Part of a small language model's weights: 15 layers.
Each number is 50 + 12 x the weight over its row's rms, rounded and kept within 0 to 99. Layers, rows and columns count from 0. The size before them is the row's rms in percent of the matrix's.

# layer 3 MLP up, 1024x384, rms 0.11, rows 475-486, columns 96-191
091:55 21 39 39 46 56 42 34 42 50 34 53 46 65 66 59 60 53 49 46 42 27 68 49 56 56 59 44 46 45 55 60 35 54 39 53 65 48 62 55 43 53 41 28 57 64 54 68 38 46 31 45 58 45 65 14 53 50 58 29 49 62 28 60 52 47 62 32 56 43 53 49 49 56 34 44 49 60 52 45 45 57 59 65 57 62 41 50 52 32 60 51 38 75 35 45
097:45 40 53 45 49 47 53 67 42 35 56 67 35 61 40 33 59 42 42 50 38 37 34 57 63 47 60 52 47 39 46 50 39 53 64 48 50 41 63 66 31 41 45 55 70 43 12 58 43 39 52 57 65 58 61 75 44 30 42 27 65 48 54 37 32 57 39 23 36 62 71 32 47 44 48 56 34 42 37 60 51 53 37 42 50 39 49 56 34 32 38 47 37 70 52 41
102:57 47 58 34 52 44 40 41 60 42 43 42 45 33 34 54 76 56 44 53 71 54 48 41 68 46 67 57 28 53 69 63 50 50 39 50 50 63 75 54 39 55 40 68 59 52 57 51 61 77 37 43 46 38 77 21 40 41 47 53 46 60 62 45 61 40 60 67 66 43 29 46 50 47 50 24 29 50 41 53 45 36 51 50 47 42 61 46 52 56 58 60 42 46 37 48
096:43 54 29 56 39 66 43 56 59 42 63 54 55 70 55 57 52 74 61 57 42 60 47 35 46 27 43 65 70 58 34 46 48 51 36 35 47 28 64 59 28 57 69 53 53 37 50 79 61 32 56 41 68 56 50 55 60 41 49 65 59 50 39 39 33 47 41 39 52 33 54 53 37 29 44 60 56 63 75 39 76 55 71 56 51 56 49 67 44 49 63 53 50 33 34 53
108:35 66 54 51 52 63 46 46 53 42 71 60 64 40 50 43 54 65 44 66 56 59 49 44 36 69 66 50 44 47 47 51 60 42 57 60 53 22 51 43 48 46 57 58 55 41 37 27 39 50 59 23 41 59 55 51 59 47 41 34 57 61 70 70 54 53 59 50 53 61 38 26 28 57 47 59 47 39 70 64 63 36 38 48 50 55 54 62 48 53 58 40 49 57 47 25
105:56 22 53 40 36 52 47 28 55 44 73 32 57 48 55 55 49 49 77 73 42 48 52 52 48 60 27 28 40 45 45 27 44 43 76 71 59 51 62 48 40 56 59 49 36 52 52 56 63 49 53 55 73 56 24 47 56 46 44 46 71 46 56 65 38 58 58 55 51 45 55 45 57 43 64 49 52 48 81 67 43 56 49 51 52 65 49 44 42 62 62 43 49 43 44 46
103:69 61 44 48 38 66 21 65 66 33 51 51 48 65 63 38 68 65 22 43 43 52 61 41 61 49 34 45 24 56 38 48 45 43 60 53 49 41 32 30 62 41 70 38 76 73 55 23 59 62 48 60 70 48 48 50 56 73 46 64 53 41 59 56 42 36 37 39 52 60 60 56 72 72 56 58 58 48 62 58 57 30 64 58 47 43 52 52 47 62 54 61 44 61 54 47
101:53 35 56 52 61 46 52 48 49 55 41 28 41 60 47 61 50 62 47 74 37 57 53 52 46 50 55 40 40 48 45 53 44 44 45 53 34 54 53 57 47 47 57 42 63 59 56 61 55 35 53 53 58 51 32 48 58 37 49 53 45 41 64 59 48 32 53 29 48 33 65 44 62 25 22 57 29 61 36 38 71 57 44 48 65 59 41 58 50 54 61 54 34 52 52 66
098:43 40 55 46 38 49 40 67 34 59 58 29 53 44 65 48 29 57 54 45 41 47 41 38 56 60 30 61 53 44 54 38 38 51 23 63 46 66 27 49 61 52 63 59 48 63 36 60 40 61 62 36 67 51 26 57 40 51 43 28 53 41 39 68 37 47 50 60 36 41 50 40 45 31 55 56 28 66 56 73 56 66 69 36 36 54 42 66 59 49 38 69 89 31 38 65
101:55 56 60 57 56 61 38 58 70 41 36 48 41 44 15 38 46 49 58 39 61 48 64 46 35 45 47 30 60 52 48 75 72 60 44 36 50 60 59 48 33 55 46 32 56 55 59 47 58 60 39 55 45 54 50 37 44 65 39 52 54 64 48 35 63 40 54 61 46 40 55 41 55 56 64 35 62 68 50 31 58 49 55 44 48 47 51 52 25 47 42 63 50 57 37 32
097:57 42 52 73 43 62 50 46 47 43 50 71 52 31 64 45 42 33 26 45 47 65 55 51 41 44 48 43 60 36 51 48 51 52 31 35 63 61 40 41 60 52 27 24 58 41 54 57 69 25 56 44 61 56 53 40 36 22 68 65 39 53 58 43 62 58 27 46 55 64 47 63 42 38 63 60 52 29 48 51 48 35 52 52 55 32 54 39 35 54 63 55 29 51 65 51
098:57 35 42 49 66 51 22 58 38 52 57 55 49 58 57 32 81 39 54 42 54 43 40 57 37 64 56 27 45 57 52 40 67 43 59 22 26 56 36 51 61 43 65 50 37 45 47 58 61 44 65 42 27 45 54 48 45 42 32 43 61 58 64 44 68 39 60 57 54 51 60 42 36 60 45 52 56 39 36 56 25 70 63 66 47 43 42 44 44 34 44 42 39 41 23 47
# layer 3 MLP down (transposed), 1024x384, rms 0.0821, rows 475-485, columns 96-191
095:44 34 66 48 60 35 40 71 49 41 28 52 66 67 51 57 40 48 52 54 39 40 58 34 38 37 73 39 52 46 51 55 49 53 26 56 52 56 60 47 50 40 64 61 48 56 27 60 47 38 50 55 50 52 47 54 49 55 64 41 52 50 46 52 50 61 61 36 71 46 71 68 60 56 38 52 64 65 52 46 55 49 60 45 62 29 46 43 67 50 60 40 31 47 40 42
087:43 59 56 60 57 53 54 54 44 42 44 58 45 58 60 49 63 49 38 36 39 63 46 46 69 45 30 55 65 26 39 80 58 52 60 73 55 65 34 45 54 31 49 59 41 29 47 44 43 81 51 44 49 45 46 53 39 61 59 54 51 56 42 40 44 53 47 43 38 53 68 48 38 43 47 39 45 67 56 48 56 46 41 43 28 54 60 49 48 56 41 52 48 61 49 45
103:45 37 34 46 47 65 45 54 40 39 50 62 50 36 54 81 29 61 78 46 40 55 51 58 34 58 27 67 57 52 46 43 50 43 51 46 50 37 50 50 45 68 39 72 53 60 63 51 63 66 62 38 45 71 42 43 45 47 45 69 54 63 35 48 24 46 58 55 61 28 76 53 57 65 37 45 46 60 46 48 43 37 60 48 40 82 48 67 46 63 50 72 47 57 65 55
096:27 61 69 51 46 77 64 36 44 56 42 50 61 39 45 73 44 39 48 52 48 41 61 31 63 55 47 58 58 52 80 37 45 62 58 44 70 39 65 50 59 39 42 41 53 60 61 53 39 35 47 56 83 46 76 55 74 52 51 43 78 47 46 34 43 58 40 35 48 54 55 33 47 51 76 56 43 50 56 57 43 21 45 50 54 73 51 24 44 53 76 71 43 36 55 52
099:53 59 40 69 18 50 61 47 61 49 55 71 39 43 47 58 54 76 42 35 66 64 52 62 48 69 44 62 30 66 52 55 51 45 38 56 60 54 60 55 47 57 36 55 62 38 57 66 46 46 41 58 49 31 51 63 31 64 47 55 49 64 59 38 56 56 37 43 60 51 44 54 41 48 57 56 54 37 69 39 52 43 43 64 38 60 62 33 54 52 51 57 55 53 73 55
103:46 45 56 33 49 39 62 54 49 51 42 49 79 59 74 38 29 34 52 71 28 59 40 62 35 62 58 49 49 44 46 30 58 61 44 47 78 49 37 60 38 42 56 26 33 55 50 55 37 47 46 43 55 74 36 59 62 34 62 39 45 64 26 49 51 42 63 45 41 60 31 36 64 62 40 41 35 51 75 58 46 74 68 71 48 51 46 52 44 50 41 50 43 41 40 43
098:46 65 49 56 55 32 62 49 37 40 40 39 63 39 51 58 48 61 50 58 40 50 50 49 43 69 53 44 48 48 48 43 43 65 61 60 53 39 56 43 30 45 37 33 45 55 57 51 22 42 39 43 43 56 51 51 61 62 47 51 42 28 55 52 69 53 67 57 41 33 53 46 45 34 51 42 52 24 48 59 41 47 43 42 55 70 65 37 32 69 49 35 55 31 66 53
102:47 57 54 48 46 49 52 55 53 55 66 62 65 57 45 66 72 49 52 76 37 63 44 74 44 28 44 41 65 59 49 35 55 64 49 55 52 49 45 60 58 71 42 55 65 37 50 28 50 61 50 39 58 55 42 60 64 26 46 57 49 37 61 42 21 60 42 48 51 53 33 49 40 24 57 66 53 45 67 61 33 61 56 48 56 30 65 41 65 48 58 61 43 40 67 46
101:47 44 43 43 35 50 54 44 57 47 57 48 54 48 60 32 39 51 44 55 52 69 49 40 46 47 45 56 47 36 48 69 44 61 33 51 44 50 68 53 42 38 58 41 46 44 58 62 13 34 51 53 14 61 45 30 46 63 60 41 44 66 39 58 63 40 44 41 42 50 68 39 51 47 51 45 52 71 61 36 28 73 43 50 62 47 57 70 61 27 43 53 50 66 54 38
094:38 69 37 32 30 73 53 41 81 62 41 38 35 49 42 60 21 61 41 61 78 61 41 66 45 49 39 52 29 56 48 63 63 67 33 42 63 39 34 40 57 46 58 71 48 40 21 61 57 53 57 45 33 43 49 56 48 73 68 43 53 38 49 56 60 56 41 49 44 73 37 51 46 46 43 55 48 44 62 69 48 59 48 36 52 52 59 69 79 59 57 45 65 65 42 46
094:43 55 47 43 63 54 38 48 31 41 44 56 57 28 51 54 45 72 51 34 41 31 59 55 56 52 48 43 48 30 36 50 60 56 57 49 73 38 62 34 61 61 50 46 60 51 53 40 48 36 57 42 52 43 41 53 47 58 44 56 75 48 28 33 52 52 69 47 43 43 44 40 59 74 51 56 48 67 49 64 39 46 37 59 54 21 65 69 64 37 49 40 53 55 34 28
# layer 3 MLP gate, 1024x384, rms 0.111, rows 476-486, columns 96-191
088:71 43 56 60 64 71 63 34 51 66 80 38 60 36 24 60 47 48 31 70 64 49 63 82 60 46 29 27 54 69 49 42 57 55 57 47 34 60 48 60 43 72 63 58 50 61 64 32 41 45 58 43 50 60 55 33 48 43 57 40 52 57 45 48 80 40 63 69 65 27 50 45 48 62 65 58 45 36 45 39 38 44 46 65 50 35 37 44 52 46 48 52 57 55 36 64
103:33 43 37 48 37 43 50 44 70 34 38 39 43 47 45 62 56 60 42 43 51 62 66 66 55 42 63 44 59 64 42 67 46 53 51 47 30 48 46 43 49 61 47 41 60 46 72 35 64 59 64 35 62 37 53 62 45 39 44 68 38 55 65 65 59 44 67 50 56 53 63 55 46 54 48 64 45 60 43 38 49 45 44 61 53 36 49 61 43 46 55 54 40 48 69 51
095:35 54 21 63 47 43 50 61 40 41 36 39 56 44 40 39 45 53 59 41 63 62 67 44 74 57 63 45 73 39 75 41 55 47 61 61 25 43 61 40 45 36 43 66 69 44 53 18 51 41 64 54 53 46 63 44 34 65 64 62 51 53 67 55 61 33 50 57 52 50 44 47 68 47 51 51 34 54 43 61 54 65 26 40 66 41 38 50 39 72 37 58 40 52 55 41
105:55 44 46 40 49 52 37 55 63 53 56 34 51 41 51 72 64 55 51 40 52 77 51 43 53 53 58 53 37 33 68 56 49 42 76 56 60 32 59 50 65 52 48 53 36 32 65 55 32 45 61 60 27 60 44 56 68 69 34 40 57 71 53 49 51 54 47 60 59 64 61 64 27 59 55 64 48 53 47 40 64 50 50 40 71 50 66 52 60 68 62 80 42 24 40 53
106:45 22 51 35 54 44 47 32 66 40 36 68 60 57 36 75 54 53 49 43 67 51 45 44 68 57 35 43 25 62 37 67 40 42 56 54 52 54 46 61 59 68 68 46 69 33 50 53 53 55 54 47 62 72 27 65 70 21 53 41 56 69 47 58 55 49 48 30 38 48 47 21 54 51 55 48 49 68 58 57 77 58 31 44 38 30 68 30 63 51 37 58 55 52 59 67
104:52 60 67 49 61 51 59 43 55 22 50 26 66 54 59 59 44 50 32 56 37 67 43 52 45 52 71 45 65 50 54 50 22 50 58 74 38 62 36 73 40 54 41 63 49 23 50 33 14 50 57 83 51 45 67 44 52 43 48 63 46 58 49 46 66 57 37 60 72 44 59 44 49 54 67 47 47 67 49 71 47 49 53 68 56 50 63 59 50 48 56 62 26 36 55 47
111:53 27 50 53 47 39 31 31 42 46 54 51 37 47 68 68 66 51 39 61 45 31 41 47 55 53 35 65 58 55 55 35 32 49 63 41 49 55 53 59 37 79 51 41 62 56 41 51 38 69 49 54 30 32 60 42 30 46 44 70 42 65 69 35 21 40 55 42 69 38 75 70 72 35 48 47 45 82 61 60 55 45 62 51 59 42 42 51 57 40 35 61 41 52 69 61
100:32 50 65 51 72 54 28 48 41 57 32 33 52 26 44 45 51 58 59 56 22 35 49 39 50 49 43 51 44 46 64 78 35 41 43 51 48 46 53 34 33 26 69 54 70 65 79 65 32 72 58 53 47 51 42 23 66 67 39 65 38 70 42 46 40 47 49 34 35 53 44 46 58 37 61 51 41 53 62 54 43 61 51 46 66 43 46 60 55 73 33 58 50 27 36 65
104:64 41 33 59 52 38 33 41 40 39 57 28 34 36 61 55 61 47 43 38 43 52 43 47 53 59 60 38 70 59 43 62 53 51 45 44 33 51 59 51 42 23 43 30 65 61 63 54 87 32 51 57 58 51 55 41 50 36 24 41 59 39 51 52 56 48 56 52 27 49 46 48 63 63 58 40 51 41 41 32 62 73 34 56 78 47 34 56 52 57 37 33 56 40 58 75
095:57 33 58 15 26 42 50 38 47 47 52 31 42 55 52 29 61 49 58 45 55 56 40 62 51 51 72 55 48 63 66 69 44 52 66 44 46 70 54 46 23 48 38 45 35 43 45 45 69 50 32 30 60 39 40 38 30 63 40 42 33 56 35 48 55 44 63 55 46 52 66 49 57 41 30 63 67 50 49 71 45 53 51 74 62 38 58 37 68 57 52 69 64 80 60 70
099:62 54 32 31 63 42 49 44 32 40 55 67 53 46 78 45 55 40 56 41 46 43 48 64 52 52 66 51 22 28 42 41 53 45 42 25 40 35 54 28 52 65 56 52 65 49 56 59 47 54 47 53 49 57 48 65 45 40 44 49 53 48 61 52 42 44 56 46 33 32 53 39 63 61 46 78 65 73 37 53 64 38 67 66 56 65 40 55 34 52 39 61 49 23 51 71